python train.py --hidden_size=128 --num_key_value_heads=1 --norm_eps=1e-05 --parallel_block=false --optimizer="soap_variant" --beta2=0.95 --decay_fraction=0.812 --max_steps=3287
Each number is 500 + 50 x the weight over its row's rms, rounded and kept within 0 to 999. Layers, rows and columns count from 0. Numbers have three digits each. The size before them is the row's rms in percent of the matrix's.

# gate: layer 4 MLP gate, 320x128, rms 0.125, rows 43-109, columns 0-63
# up: layer 4 MLP up, 320x128, rms 0.122, rows 43-109, columns 0-63
# down: layer 4 MLP down (transposed), 320x128, rms 0.117, rows 43-108, columns 0-63
gate43 080:535498541509503483474511517501486530586577545472543501518474486539515473526457501430487451516571488639552496415415531574472428491565522427413491460523453496524411561503449453452450476497617506
up43 087:589488506521587485549427542450438495533469445539428529422485505473476541517557503503499502500444530458491508530493484538397454526503540459483495316434434508447482521518572559517449516547570431
down43 090:555492460538508446519466407539486514491554519501545602446498445503523475596503474432602500484448540459483381579447487499425403545453453493629437454514373514528469486500613502502435443506529514
gate44 079:577447480490598483497638525554527576432449468416419487458504493510508522588443521433424466495462589497575559543452504452560517462521492474500547558494467416520465479434481458490541488502554472
up44 078:486487508544553463516443524454533558507556588477476458543395467434513415491497541513544472563523534564541433558537533565524537465433469424503377550470472412546370489439454444485519484503540568
down44 088:565487531436471475552460473385489523456449443527464525457583479512457503500482585599520482523505536523488421565503621459476550517430429462399505559475459497592477531447543388605521490577482422
gate45 093:466563497524411518512434577499457642526457501509462443426479553478513515465435447527525495545401542547487519479473510436515520496496589481567566479487426471513515464455437490510442446459397531
up45 092:548518500524466501509465536434424632552404491441471453471480511521612476556491403505546533539448426494550623445440496450543498541499553458596566470499429493500575502473393483445462392525401493
down45 095:580490562422569543394450490507551518559517497501542474535532604483477518407462552476484395489497534535582508498482507450505467508553481563497509503601496454472444518480529462526467488542465548
gate46 107:501566501579461464557524508490429585460536469499390459454436490505439550504525474570557486531478537473551530497586441438587496530489602449395388378503485482557444533511536533536460468429565551
up46 106:507506544483495529485496477493554497573474570499578571474568480466554450504513454464440468552568446539553597482528471509459457452454457526638507524505565549576486517548530413354500502533382411
down46 102:599506524527560493530532557552477491501553524492503371483473546473433597553537484518486555446438594466542495483461532590470467457583594478412484386533479550528447437449517557489432471482420523
gate47 105:486512433448525465399436509523574496528498442441562497436533503514479466497462463440500460489541529482487406465497443399450456533504520500473479574568566496469541572566537422425480461467481437
up47 113:409466591428507578457453565567530504542521539401549520520519536507494500558455454357521489559466517438498451468412555469443481470444496526501508559550516480441454586567429516426475498463537391
down47 120:509428449457598525471515503565540455491468494388545544469496507493438470577493476340633522492491508456448501495503519448434560500457488536503521536566475461516483534590462517447494557413457546
gate48 113:534542437513547414428503453406580483402496551502534517548555487469439459458472462513436458492539508589590510499475430512486410495561474489564676525545550535512501447478527492402468554523522495
up48 117:518498445536492430435501459449576431418466580517524510492585474393480467462503520517420480530600496575536528462483470477491438485529458438585571577611521473492569461467507441449545538534558486
down48 104:473572518539438505403481482469569459609495459539450496470397503523532440552457522478491509542528402448529420449509514539567497489542560515378545441560490566463464518578543473535526559462458494
gate49 116:489509452482464564508488524452510503508475617561426449419485478504469458560539497534523559382451521489538536453499482557612537607434525497506503427603518592453530455506427580395526462521567542
up49 110:490475501565467535445525408510560565517575463478603479576514529538458533435498460549519423566541581423513533520530512502575558416445434530468550536565536461539430403520517551436429538559522475
down49 106:587473404475526496436476522496463437500440553482459506460456447486511444617506539602417469477448470538449452507478497516424444562501486509529444527503490555437507531511415464488445541485487445
gate50 088:545501620507512447577474444470425545437586460510473493498485533531503540583556420513610514477488467453523509510530560445559498508493504470458445505425535607521517562485565537537479393452525514
up50 089:497517462515476460422506563424439467482472422489508505567449472548611580518562472447402563495491511508456526538443484452492513479545496572459512503558469379422472514436477496552439495484465450
down50 094:571454424491500493619400424442436449497486412444502534503402513568548504471609521529465440480562476442538484458520532436435543401528557524446526548458451446470477552468430483514518492424425533
gate51 114:498607507494522485536506504584509498501520545630529537448561506479558527527556416575535413522474498531522487334546461571487572449538515563463390488509521502438415489479530509565460497544494496
up51 117:448400477554462424465423521483505498534506493427497501569598534468418482502493518423498551483498517498463561539539514494484430482449554467630537549531502495555575453465501536470477430478400391
down51 106:495490554540571502460494509416503483595555465475553440510580516560491506489525564539467489479390453534501478575456516531456474547531533400599587467516588469499473475511453505490490489414475537
gate52 070:462453562487473477562463503452490468489495499447402514480483501504557555528406528501503486527490428490503470453489362500578578558448468605470405494562563500536441545425381458504539529472556486
up52 075:491526555515532523577495590495468423481530487516489544480553427515569532464505549488457506488439475470571428513569447511577544521558429453486425486501493460575398503491378523504502393534608544
down52 085:495511511454462545525474511527456520521418445474492564496528482515510644418510479530497497426454524500500588496454426525580409528628578527491402463491465546451527507433482509507515507533483484
gate53 122:560526375433593517451309526502481488529571429528509477440477500400490468545449496498434429468478517513453473584624550483429468471559463481513457493472492449425544528442538529472520466494432475
up53 096:511441548460507555605521505543446505493593558349534487519445511495490474465461490444497534443460466528515620453474448495551504399476577488519524410562546566522386466518422536549465496482486461
down53 114:426468569558454485476505497552559522516534555419579474540458517536547567466601518567505466430580506578435492513448523524566538502499514501487521603451529459556429591482490466553522591447608445
gate54 076:522472394471467531562576510541475376466656497614491478441488486489491557497577445519405543400463541492487463562484457502511514468518507491507506382505457499523422556436453522538563552531607565
up54 082:452504507500527443434525541501491583484543454418619581544420518502449562564448466485525503440475519452484447449494482582480493496373553511523444546514535574526424512510508530526418454504559581
down54 090:490492463401551485530441436453496571550471607459545524500514564528556515519621500419469443506541612411519535460487545437551474438569527466469423504475505504540416516593458459546518473617532438
gate55 092:506451493454470480445516508476570494470463478578563524507616458532507507520545594467461465414530520573422483431438479528489402469427469506542548549527482523461621482478532529519516518497431504
up55 108:495561556428516466524561454451508518550631501490526449500446456575610527468528506523399464499473490499562499529522441494468447511605392518451430444494543382385466463523498516569482553476529596
down55 108:437474522527390531438530413563519459632557600514524564589503530537523529569510567595491556494566463550472497541512513513567515542573417539555492544500454534480529517432496520562459478528460450
gate56 110:482549503491514468463502527486471450464497424484457555488489542513459523530583479458539504518610505496518503417409564508404493523586576563419509449489488497466567510522504493472425500501449499
up56 099:488479449486508501431544482555481423489574490536456548422544525544507552521441445480592485524577600469556442510532538488480547479584485519489425457437428474423551557609465503509420464436469490
down56 099:484462507492564520509512532483494515451598450584419476529500480568428521514573541521554481464686493498559468460470494515584565480576493604442478539458524453451518506443457492520441492598537447
gate57 089:557510525492515530539545458521547533486425540499649500427553506421526481465458500500527436359495558558479581597451524454478485501461497472478466534479501472484477490409527472449447460568471560
up57 099:522521482497547577525447505520476539484479431482502420448537425561415460505498475539526397443531457424448477485527471527440541483486487469571475504423593523535558509481470444524543563433424493
down57 097:561528469513545566526517470487428446539500588587617509427479455497589404455392501508572458375469478551522478466564508545444510433488638514457471456468494470497536460565539549549531462437492491
gate58 091:473489492425493472514518566484486474498543393469463561467397528555449519561460485491425549489419600562424514559503445445496529585468501456547460522505505475550507433471545570474525483526620546
up58 096:458534524567508515476445437482491565525528535472525508490486520480507445446495488502634427510648460485498495489491581514457553424529512472503543521451562529577497578540467415503469473398424370
down58 108:447527475463470452492477480538389463494499423471583585558402581533433444531555544504525500522457568501564461508615513480500508537519506502478504479386497550460480502475518518456555566510527590
gate59 099:508475468428512491554461569500531478505479571412495481574466479423527516554478539400440432510536547493484513581550534366481471559438424485477427488529487487473440541538430501392495533357387550
up59 099:484555565542556514467479447545489460447545468551433538496503468535469457401571424540527495524483471525545413466550437572475498472512530447469534508476479488480528462425546457569562468556540509
down59 105:588491565528478459510509515572396417486451444527533618439471471523473534452455434487583476544457513497547477562485525576503422440534518560515576601566502523411463455490535525448448590529513537
gate60 093:533584527400465501550485370570510509564533466509434517472457527549474454513515488423469509577429441516556554502480469461490533472545513496431431507467434533474509568471465441496471546471535549
up60 091:485572556402523551463452426514529443547455497459446536468509457450486529543573508495476492561435404532546526546492440437486497539369541550395420424419494609449514524429497480465471548412491606
down60 101:415591498468482435452562499578443514515512531411528514492484531400426491466528474506581567388499470486373476540460425546589477493465455385537479536483566504537488454433411542535481527479526485
gate61 098:413522449446393522383454465523634470467515485449583499543516487506430456464485476462519493581536585532492460556547491438481458439562434463542541551487512447429571468481468485578556427418418429
up61 100:448525473494468427487432512377582396596464388594569576558502506550507502476497450535550474558432517540501444481497499491469521531513431458495472498430526460514455519515479507538569473503495560
down61 102:472487459561521583478449421541528420431535459550566455537530447423479397496476456568470572487516467515561447474450552530480494466506546452505511471556444415635562544511511496518509464528526593
gate62 097:484429499414516481547465383551596398556451455531463478496480497374578449527608467549481388564457453490514489523490487463483513518422509455521491524498497440491571545523512483469507584468377567
up62 094:436423465488463512534437438511617411525521459504478416441471515376430532565602470488571439563454549501514474474461501446573586495450506503478515469523513420479587544528559455561495497434412525
down62 097:522325514511433486521497535487485449537482514461469532552494528327389538527499467403480488535431453479520550528485497514563509478449461480491512379538532400471495416502457514565523510531420488
gate63 103:545483475592559529468515543469450415472517383465551491556454540423467563519453466505449495427502543468441387502480478465440546531376499526516428487546480558431584466445582544450540408568459509
up63 097:409471525500418469510481488475569484507512480619459539534521465517617520438576529491473516474470486608496600548476511555474438488571528504450528488384607479477528525496504499611480537428512476
down63 097:463509471429452468473494533482529543405474613498534510531498506577483496485494514469477438506434482496485634456484537453437477504596507465562503534416522437490437556517538448502441580537509544
gate64 125:492486458539555521504442570505506486506555491504593502522525552424455559509497428403475475486470531448428408449539478566401566497489559457446559492547493454429397401511455495519420466503510457
up64 119:528464521570508542539470576457485488438514510543533482523483529470484544578540436478495466460459495497469409397526448589471605529528538437409583511473497460501443576517408434457469561512509511
down64 102:515519466473474442476469503463497515549516496563471446551403464422517524526603404517442443488520466394505464539573469505439514588476433487445572468527404465448513389537472466594439442448463518
gate65 098:546500526480527487510480501460492583530433501439413482463493492579450590541501531516504519503535520533516524461434542495574505569500539476417516465545467476527575435428558463559506472492607565
up65 095:507482426508434483459430465499548401511553468524596519545556525446542456450548476414498559513505518488423529565573493474516520453486479518650493523464464448485410580517432455421448483508434442
down65 099:356571462452558545502534506551504457455505551557513547490456552592518488524412508588570479504503445444516484544398537539456534495467510529470463422573596552491514515541517584471534495628582447
gate66 121:449509503557526423537549516459419452520506527386439520525518553417457556616506548423561573558464512439524542536467488442582573523406545498532488453592404497519514491569481522434524506469597496
up66 126:434459491458455556415483525391473481528535518574628510475481511493538553498457475473483440542488564640371481392520527563404501479499512554471518578480592542466511463518523466513547555484466493
down66 108:589516502466546478602474465494491611498476520447464434508454470525496584518532590570505564490381531571467463566498490487509526508537609481475475470457583442570549536533469491531539446452465537
gate67 090:478561462513496430571499409476536508561543507546532434377543436510550569470548535540475549471440428549462511571522484488563540514491434545422456495464522483437544458503382466449506517477465513
up67 084:433534552562527481591519382481607511548504487573581435469562454498557533460573497523454491497505420510561484598498503533513565452498454482473414541462550563562547476489492462444499487441487501
down67 100:485528523460458478551449542594530507422514445514480557537481428557390447301456518539505561525499505436488588463537486439451470511517555460495602420497584550408448489508508465515495497501479487
gate68 092:483583465464573479506530518452446569411535516499412463444412468561613536522491542607469444458500483448553586429492549603534598514592538468420419414574458469464482474431479552550530504500601589
up68 093:417513470458555461511472510522499473532578488605445509443441425496691584463543528545456483498556441512538545410401576479569573454502544573503479403548523456455495525415489572609512514444498519
down68 106:493464488473463510571580470542546439505507519495441407403474443531485534482631540561484596589517490500610467502469491531492534549484424511412430490509460516559461549490524577503468482505570495
gate69 101:446474498506522491577502594542388465538588500446552485497472492522512482544555506450437483327403486498470505435412544579504521513507460509584435516598512418466416471462443489522438466554455540
up69 103:458427411524485546408489445401523461444455527546489492463446496490478539413416506546582591564455531524417429452558526393515438512385552474490504542471509485460465487548525554498530485496535366
down69 102:455484501487533566536529560576417512450565506479475475607525577474471567619472454494429530353514487519532571543496453535561542484509414486555506484562513510482500476540499548570475573530453575
gate70 077:448475545447370532518537552524600424586510523511511533511534501507546490496518436495486461500447448453477470450541465513448495500553436404583497521502470511494448476531505503601501415519473502
up70 077:492476460574496548446530538442541429566518544466505554564542400403540570521452474548496429596482424412416506551529575589500506512531496445515491499518481594427540543581478469533462460462571506
down70 087:474487526438507426446503430543448483478470574462495541460532544483525434471481502444497527407544534584498489442543483483503527484531468571571508600465509549473515539502589501563515510503548506
gate71 090:590451480487470475523557482413610496550305437510540494458471465536494463661500505538512433555461423467493586502510498415454531525455518565516419527523558472458584511462555460409536508557493465
up71 099:491565466384511527538481482451484457484554411501435484473438408484534396476613417482551426432490526500480462562470550426523550486586380459494501506605499498444483517517421460536441437469544545
down71 097:558538471471521451477501451453553492472403536565536407549501477513462363579487529443508472572520486427472542595606528456427458504505480449442455443603519469448615488502489440469488484538494445
gate72 099:651570429439499493492505477546506452438491475524409444483436501624594550565515551584492463445493413543534463524521418531583559525559472543465504491449456419532520457522499478536556523387475550
up72 102:423536574516459558430513561554471553490502497468632560558535542402455451471478440409526513528544615484527499537446546457429421554416481446542584508538617558439482553488423560450442519604550475
down72 098:493487536423483551486500555509567410532492511436507484524536452509463552588449513427449413389441568485522536459512502594470470447582494445540501497474581522449453459500447577464415378484603486
gate73 134:486414487468464509468442458508530501514505471511642500485517525510467588500491434422550482554505548488467520421536478544526565455535439472442473554569562511500465468524438434527492547512531457
up73 113:514460528416468528430413486496516480505531489508613515483539438501458572514481461446593428514480573444450469503532522521519544436494474510484583484539574551469523459476540460584416489501453481
down73 112:470496544596564552511518494548472548526442496533462436570556522502503433585487547543431567493474514451526498512424469446476477544459577488573519446580396450549542490480495530471507371492536509
gate74 112:477562416499512474558509433448519507523481456546557475570467439386543602534472585518546515540478566533496499580461582487455536535511414498399452492498460443361531474540513459474448502540494568
up74 112:477456416539500587417431468461449470528435480453531485511493472504581482524504515508523442439422477588425455412557503521450576435519396502501503554529520556468470470490454524550442539500414505
down74 108:501472499454511593445480442581505463573513597542531527439447471553482498467516488521451558509398497519584565536532393506530475516379493479499513443516429487491480423492561600512423539429468626
gate75 087:541593524508430497442457450543570597493420498453655548506501543529479545500460490402547468531453538556479518487465422492485480517463491427430560635498582468474577516608466397552509496557514496
up75 096:515519534523478470542498539456584572524578573503521538569487440602464621528519476526422393492412476418500590499491497608489426470582549562508523542535528520487500481503497488546526462449492501
down75 103:456494461484559554549517500542478518560466521446599490537531588486470485533518529513533525518565557506524425453488562484478478520432480481573529600536395507546585561599546370494521446560498515
gate76 142:474520393463488483482490441547438509473565414513489533573567498505502574416501448464568608418474480487446495458448537545535526572481561478553577482521496564441550516620512528512479542458468573
up76 117:487596460443551426562499440489485494516526478500531462540549522453493563586580474469487503427405449511444516573411570488509427513469623425433488463499514462440525589500553417464582446577376481
down76 118:509454506543457575467476476570495477387519535556515443564585558503491503435469530526474501459578558506528498523516491417569521637466506440558497485555401667460510457567477504526472504504537596
gate77 085:495528484506426504479543560592531497483412484504484453479485537447501405579542540464497530515509416579448561499535480530481545501425529541566500494478386486447506494387504459428610476583460513
up77 090:599466468501460498606553528587473390554515572451562503429511566480540502513513480421505526463536461527442528570462416593523490483397571518501510478547473522483522582534447415436488482530483520
down77 094:456484504480525519491475531537602470529450493571453481446547583511556568582463557487425416452456522479536471383488559475443446476607491542514483512398514446566444478464577438526544546485511616
gate78 106:514522483555538438494498462391455555506470525496510497448516406474470533502508442371397466530489519564529540506546422527551439589528570543529463450510488526513518525471483542404483537575485445
up78 108:568547509566515395535475510405514564594481466521489446518516476454592512552537423403534461618509447554570556521545533548473586519465552539475402533450489496412488504465470482492529501474409460
down78 111:519446442488428536430483551503581558438467539531510502501449508474510445435494484567529392500400526467506493493578551459486562474516462552626524544445548524484500531562523510457468468409537537
gate79 090:494473479502546525494441522492467623494446624548542440484584499467493586487480522445541423500537476439499413435509548502503505426533495404525465464476570514548471523477452525495472424535524512
up79 094:474464533437500534511575489469489418442533400464525519398473536465547372513435477518523530482479543527582556441564404473465531540482450528478458537523495453430550556455569523522519552488441525
down79 096:421478460510512490506523501453419396377490460500578425441529502528495509563408498486530604471504559504522634470577446502521477516374528561530510576516485456510447500590557457442480563472396499
gate80 117:550476529473461539580428560501528468594524508470506538569466488604568576533433534526544506477465433470566512403448528436566516462499570511488458562616461524505547537538495453503514431497544556
up80 108:434493417504518390401498501468572489396479464493508489428545552513470490447576436459454539496465569547469435560511487543434522551487474472518544473425521534456440461433510590483575552533402508
down80 093:518474433523461534482540527492625473516530541444534517466510530532553486516481468600499557511519553452511518482436481599466544532509431406526561482548477469546394491435479518428511542409495523
gate81 098:556495564463500466459465381481543488527536493486539503473543449497523460492496516428485400598442598557509440561454500486484475605504461525578525475423512417508450525438577544455446594542590475
up81 099:540454489514523548492491493555483524513423546535533452388530466535559446595457587479572439509493547439424436611533511434496527563471485513515496508470456439502533538458517568488468487568523420
down81 094:415439453466554452528519576522528474435504484564456445554554464452473427547480535392579604536519562497545527462518576414454583437594542518552526513563505530592471520464437503458484478503477573
gate82 087:362505558483469515523542520528489502463618605468437490583544462516485493527524530340526564542542573478504442497536433455444601522514477359496579490502428371425517584470518471546536446572499486
up82 085:631564427585507519498478462514477463553386426479555484507515585492551444520516472559529469442498436583426500432432587544464526474543487598455520526529485567602478464504509548399426587554483489
down82 088:589469446543515506576552465546488542510481535496563443411523561528498525489503411553563401528520523519462520457458525608466462491443472549565482521497486463523512488565531476458516432419575557
gate83 095:498493588530514501611414440490483470534464559445505511523532586495524541606460559517507444535455443578522490552492439530480585541496522434407439515505517503654480448505540480490590465512408436
up83 096:492502500387500521494577538518402512497537432510472480559442365458448431403496386495446458430511502489450512527549500430559494499565567479517547522522525474364532501493437452479484568517522469
down83 094:514527554437578477497457600533455572491478434558498503536438500485476502474550428554534436459495481525500536423534505407577527434454565479427585494420531417432513521396521477474510443463563442
gate84 096:506518577461430417492532413562568467534516464510574529490510474506564503527515456576556486470454457534511485478505505504569447528464453457466578638496536429545515485474423362368518521561467615
up84 100:469515548565400494529463426546497562521529611565543519559531463466541493503554472570646456518526461423496528394571545481520539450475453496569481536445552504542502493487520372445498518440464460
down84 102:428508534480447470491518449512471493491437479502518510543480533509482448442491481502548529590551501497561546481499460523500525566438497505474370426473535493441570567525463514546490484398525473
gate85 102:573562417453553542539479533436437604434504403508458557520475453510489480481509554404613620491402437467486557506479467477509467512442434542426542505559520450525517584553409515564469450498498491
up85 095:532574494480488468421478518470538528503457509503499409487527533575537430517537401513520510536441524559548514611585445485562580604510454594527502550506431463476587514509516497452506497505525557
down85 106:480484506418477462410510531534600410538461629513566478477508477507481400533570426418492472509467541487452582558445542508512530499459538583473482563493605523395437531522363440531502477452582553
gate86 089:487514581411498476561472447403486501571474510516520518480524471486574483506536529462523587427421506518499508547502532485515595475448430616577547497576528471537510541447453449446446523510528498
up86 094:507503510501469521473491476519521407444495435563474455447507442406418539464577520529456472559495541493618441457514559457524537469547491453529480515443491469585454623540497495574581583551544452
down86 096:497528395494571554538554571478497546527591500540527581582529450546579463508414502450564523539526524480456485469510487497444574533546440538492535502531493543407502491483602479489513457494485498
gate87 091:481449495534461453482498559515431500542451444452590484465523622508481478507442583517468529598567408516442507458532503496424528558377512467569523534528493508516582515547510450395469453627484512
up87 087:440500496494629514426461512588438455447578522454556504556408552464438568486450459506506463490544497444375437474497576547442546517469505559513507408546520446491420561449459477504502520500501518
down87 097:536542515525509451530502477500532569491523435552562518531499565545401489425515491495556502515597385459498484598498520521466517512489547454545384462561395561512547506513545454413452461565426485
gate88 104:423493487415564509409522426482424507487500575514428503498499461434575468511482532597509501525479453441565494565549517446583556561451425453486555511462459619454570520467462514518543541396560391
up88 100:521528514489608537407554494507440492440450548456423493489593471443475550447439546504562531435434509522609480463527434540522537491486479521389620538501564568459569465395495593549534497507458384
down88 103:483488547441573513530540503483469459428527509438465588406478484521466495497563516491559455530560486526535446411443443585495373623499546541427532504484527561415534493431505448537532595493522487
gate89 102:521623449458463489561498448465487529540568412530458520511473577523495482555504494553476498510566480556523517545507547445402526471573631415482415423387439525496493488480644534593514433399482511
up89 107:584588533534402472496483508661513531574495582468493427473497488517514569491441543519475468515505523493535484433487452493438453518530511550504504505606489458607531391429543433541530559528544487
down89 108:508636468515521520500462486455437522538535531437427475515491445437548483476495515476442578428447539463475553503492449496455497404520525465475503412465516572527493511510437585461489487564514522
gate90 098:459448553519455481408421479433569520498559454531487566515491423536557434450574530469492550487626545440541374505519480550536460527461463445500544498438551559513474499496625511521560474512514406
up90 096:512554494434498499529550483424483481565455434516508538415556504528591474574581564624528553489411394463476539562476439439501549549535479571555495500505401581586553538475433538451482573543489559
down90 104:497485476480470495576504474432506471471487499604504511421459523517489505533487483540515511489471495520452563520558471578530561521477557546572440484469486416423589494527491426531545516604525490
gate91 123:450511533434565459497507455423525480517443470450406518530451437514609415604507477458538543539491406497521605577531541429483468514446486497579443477461507492526440552526529557451530521574516438
up91 123:452542481509521471574475505451455530540525446490488502596520433512497379581460494503541543504512475565506550538571522427468440542432427500557501430367539502622567553596570530565498502525479501
down91 118:486467477530466615544496424489440527467534388564449485492398538374531472498380462502540556454429544455473478478537549433569471476471476469399458550474499494516388459550459510587563506506480510
gate92 108:394495456542396531499481467488451546468462543485529428472517489475443510502512511497505480475548574470406546455542507396555484457510539518490372420518522503442455406455539524482552409503474440
up92 093:509445517449496589391437464442512507475487555444495500523546567476456515553415528580579497513491549441466387485520500528483527496485546370484633563437522578403493490580510472534480502430380494
down92 103:551461468546479553561407445568403525524458457455487559496481385492540475488503496486530465537553578490524512546545507455512427467464489542541382514507498467561457490494551515510483530522469488
gate93 087:512508568598533511434477457570573501509459509486543507555503468563433579461470425385489563533534478449473511380488426497508485455439439455485469504534461492491495424563396455437545535559573478
up93 090:479456510438498491569579487505408475541523498469470530510511550431521497586535579594538489480458513527501538626497513439508405515453452609566492585503502501438497572478550559622481480456407480
down93 094:489567473535534536636529476474462529567556451543523544493585524450479516512417443530481527546573558543535479409457486489479476516537561509499544549482520552617391423581473437446598467502462516
gate94 096:534467447486480494504531498455579519465457514555530422425450423459535448545543546558560483561525490610525550549449597499495508536463583459544544499545583476509554515502618418522546478550445423
up94 095:531570506470532572522441492541494452433647532498424484505513473520491427518504536441530546428539539442435486557470479522501494465658447575478473464419496468456450557468482567510425446487498521
down94 100:487533540542540575500493546512629403613546511475564487477510478488521538456533396400510495456476463471568544490466364591478538501520477511522529507500491415424481455507409541362484444478477455
gate95 086:461392601467537520511463455506472474521445531484510502467501495379524515510469565580429444386497392507566572520505553507500528435479511447436533568555463506472504441487506516571429518469477568
up95 085:575433468490442464507480464545529537547575495527529450506523608571506421456465453443499509617497523443490483490542444502425454470519624598576493463533454451471587488518563490503543523541571488
down95 095:532449492526509544496510401467477505448494510506410534522461523522464544366471548516601445470581458468490466453576442580505495572540516546552412406540432522553437541375497523458576574510559508
gate96 101:508551463501612587389482473521523457492451531416403522472401537489444534384495537540536504458563538464468413522558445558410403474503503463517500533427515546504515464524509449427430479434471423
up96 098:495486415433382480548513540476413566429489466587553569510535476510578411530483438506535537485477449502578570500458572492590557514483497477558506457533434589463474543493575529589559527512498531
down96 105:537464491408453457608521503503452593420583555483554512501486514508570451532477485483432496508451535518483525494491477419467602463514430483596514495523537454468473452480545519465529518560531422
gate97 098:521543578495498475504481501494426501441538539453517537611514476504455525543502440385535588478484518470463596542530498490527500513423527499591444367551476425456454446437477554488591476443490499
up97 095:517480499572573439547477561456477519479449480547476398456471484445512469581524481457583437425610566528507527448447524517411420557430480442567558494607478574589594437477528513486455531534497501
down97 095:575460468418563514486513478509544498417562546487561526511437601578515505433493550610502520562475484540573381494522401483498566468534540579430446494486525442470438537503534472562472514541492458
gate98 097:473418491525485531499511608628502470517499551438481444448534555475401420514466530554411448449565614461491463432467454511483538449517565444527527559533556428545509427548508445526498449499559385
up98 090:495451456507470449439453428431501524485496448507483453483574498376536539532566506441536423594488505450540518578466517499457493492464544529485490500457583455456518522443460518594546500428577624
down98 096:503508525565562478544458472540523475567473489448479539529500522440476490444547575550483418442438447507523497343495506425455477470515495470558506471596562447509493512422552473403495505477481457
gate99 092:468507558499600557546527536586511535443577530557395557449491490509451529419527536486447558488575560499621556514479497575572580574494505398504535481598500461460481544510487491609525556545538499
up99 094:567481409466537479509453536472518527557426441493560397502508448376487479528507485499500477555503460490519610475533515464513546455549445500510602530475445445467496562497498506401460546594509524
down99 099:515459540516472599488479515401460473575455572524434519510460512481529592524522556454536476554544518467503489548497511510441590519473538498487529544588519444438490560472488525530557510667446521
gate100 101:519650522469545489465568489432570581551440505457596454433589565475490508552538443420463430497493554545513541436509551517425419581502559525510527576612515416386584416453454494502478505452409536
up100 105:489582478511588454489499571420597586491392482493544451497455505490481545566531368459525498546573527499418484515575551521494602587495493511544521652540548398429488550474472503449474544402486481
down100 107:509618536515403501445574444407536531463499548510475481589528509507455510476403443514535583471482459468519583407504498423515482596552495569544598456565536450448570477536498380490449463489457518
gate101 101:390497514515448480539540487465582424496485515482584618605504451450534496554465483449451479491530514499581414544507523603515416527471450508472466509475480516474433590548468504406551519540483509
up101 104:464501495498431585348519559512414485487448509542471525474487406484518447505471492500523522568605497503484483492609526415477444548421523526428443483470534514430496537519561541571411508443495506
down101 099:552485459576541562509491463483501485489465471571567477468528483463505472476475459487513471600419565448582576520539555412488500658481513506470463478369529501543510518454491494524425549584466489
gate102 086:514583488481496542399464556560526418559480536509578548515463440505524511411502451469424503472533489498472422482438526504531460446493540578545512462422491506466497508563474511413478490530530543
up102 087:519647405507388486538424577514628430621531574493567565550447503500452469488415516480407503463525521472479438610435570495482451419505490528559449606451464497466531563542449519478501506414515506
down102 095:525400467527492540514503544438431595423514489462452491534586464514497412454565560505492545509558516549511540557453614522448549455506545536549438515449491472465466465539543523538486557519467590
gate103 082:484497451552496529437501379502502500496527461502479455555497520498496542483483523514493417444518482523385407460441427467497511419430503582508457587466546480427547484458458502545475495429509465
up103 084:412413467472423524415460587495519532401476557441486485506519577514458559547460481431594568581559571454484499456466565493485493562432489510484604486615491476457502562486564511390505475576503455
down103 093:504465489430584429558470526451477519497515411434521589543506534467469538501515504521526447478400542474590571460475497495424395510437468498562442416485451469463489504488548459449497488468594525
gate104 094:500466507537463518451473545481462461504510458549485444576523556614499479496465518451450615456469534494494474448378515557506496633459517447506556486485415539507482499569476520384495572634533540
up104 093:542473535565514441551470451499513537515519535436553536494427625446462554529503485468562381546487508493523516512594546453434454390439501510488428514488497497545465457509491426562486481437405493
down104 096:489617456506496508494500542591411465514548477513506531499480528541468541436528519545467477534574411464497450468508456473513548485445542543398488531483433555494476447511446534456447472482510505
gate105 090:437549440535497504593496544493514455475484514483468504483544478514483528538406541511451502556518504446487434426580418515507525393580508485463450453520492580485433503536495502508563490470524555
up105 097:386599486483536449581469523522473501519537481473470567528571432446506469523477481512479539444446520530504479481506468529531644460528505507441495350447538592581469441593431518566532494457512596
down105 089:485549504479497408500528476514481557438404426394437454488497504478451488509514484507466525491488574482611472512600531451538513437654476483490517520498628501525520512497528524554616471531468541
gate106 108:573511488576404494463464488519462502446544591587493453493444560591586424513522499533507402481574502518522531428431568511504532531514568432463478470452528459555513544440550493508510463526467540
up106 108:522530541535470484478445506574483471486475617520590546488419500563455532495513508543510441532567473531498527433400494533468484446481516459412529483458601544588476508426534481532532506530531462
down106 106:474429493533489540556552496438496509497516587473459396480467363508462400549501527452415490397480502550427517558432427439531448569482435475537563564548465575496584460465503533521526533434417571
gate107 076:485476468526454455502542473472487523459412457475492551450525478452517485581478511526520486499461452542524575394461519496536528585469526506416527462609592575542543506455527522532570530547587476
up107 084:536522592503510499510538559508472562538594470471486439546443593593530479500530504544560491500474534518588398519436513509538442480480539447525531597448521477639534503529550405637546523425501516
down107 090:518486463459504416498552411612428478480442424542474490517477542525545445450423497548580574539467479574575475435510547445460467529511503444492529614446428496596550505462506528521528497536491496
gate108 111:558572502479587492612444513559462380481464469501506489428489457579539496538576602455462484496530492516588480534530482489409453512520585446496455431459499553491458439498508463578490493382464549
up108 113:512511510513496483659498556572467507550529467509447469454582423610495481504527477573550505486463478450580509440445522521570560562471582431477440532480466499528504442445529402601548477442578532
down108 106:497524458540512386618469548590549539541455559538465405540523497528544524432467514526497516470456526450444494419447579543470566495536439453478577556486439457472540441449491472471528533470523522
gate109 072:443516440498476563474503498484539491395545492531489395414536488540426551441479615479488511454414617457457480523425523579543537618507412471512542529580558467514450490512471526474459533521508449
up109 084:416508481495537407525406437476486535448417522451462500490482563567535498563512430488522513516473479480481578556464501405564555494497468430532509483515524360476557567494514465485491449494501467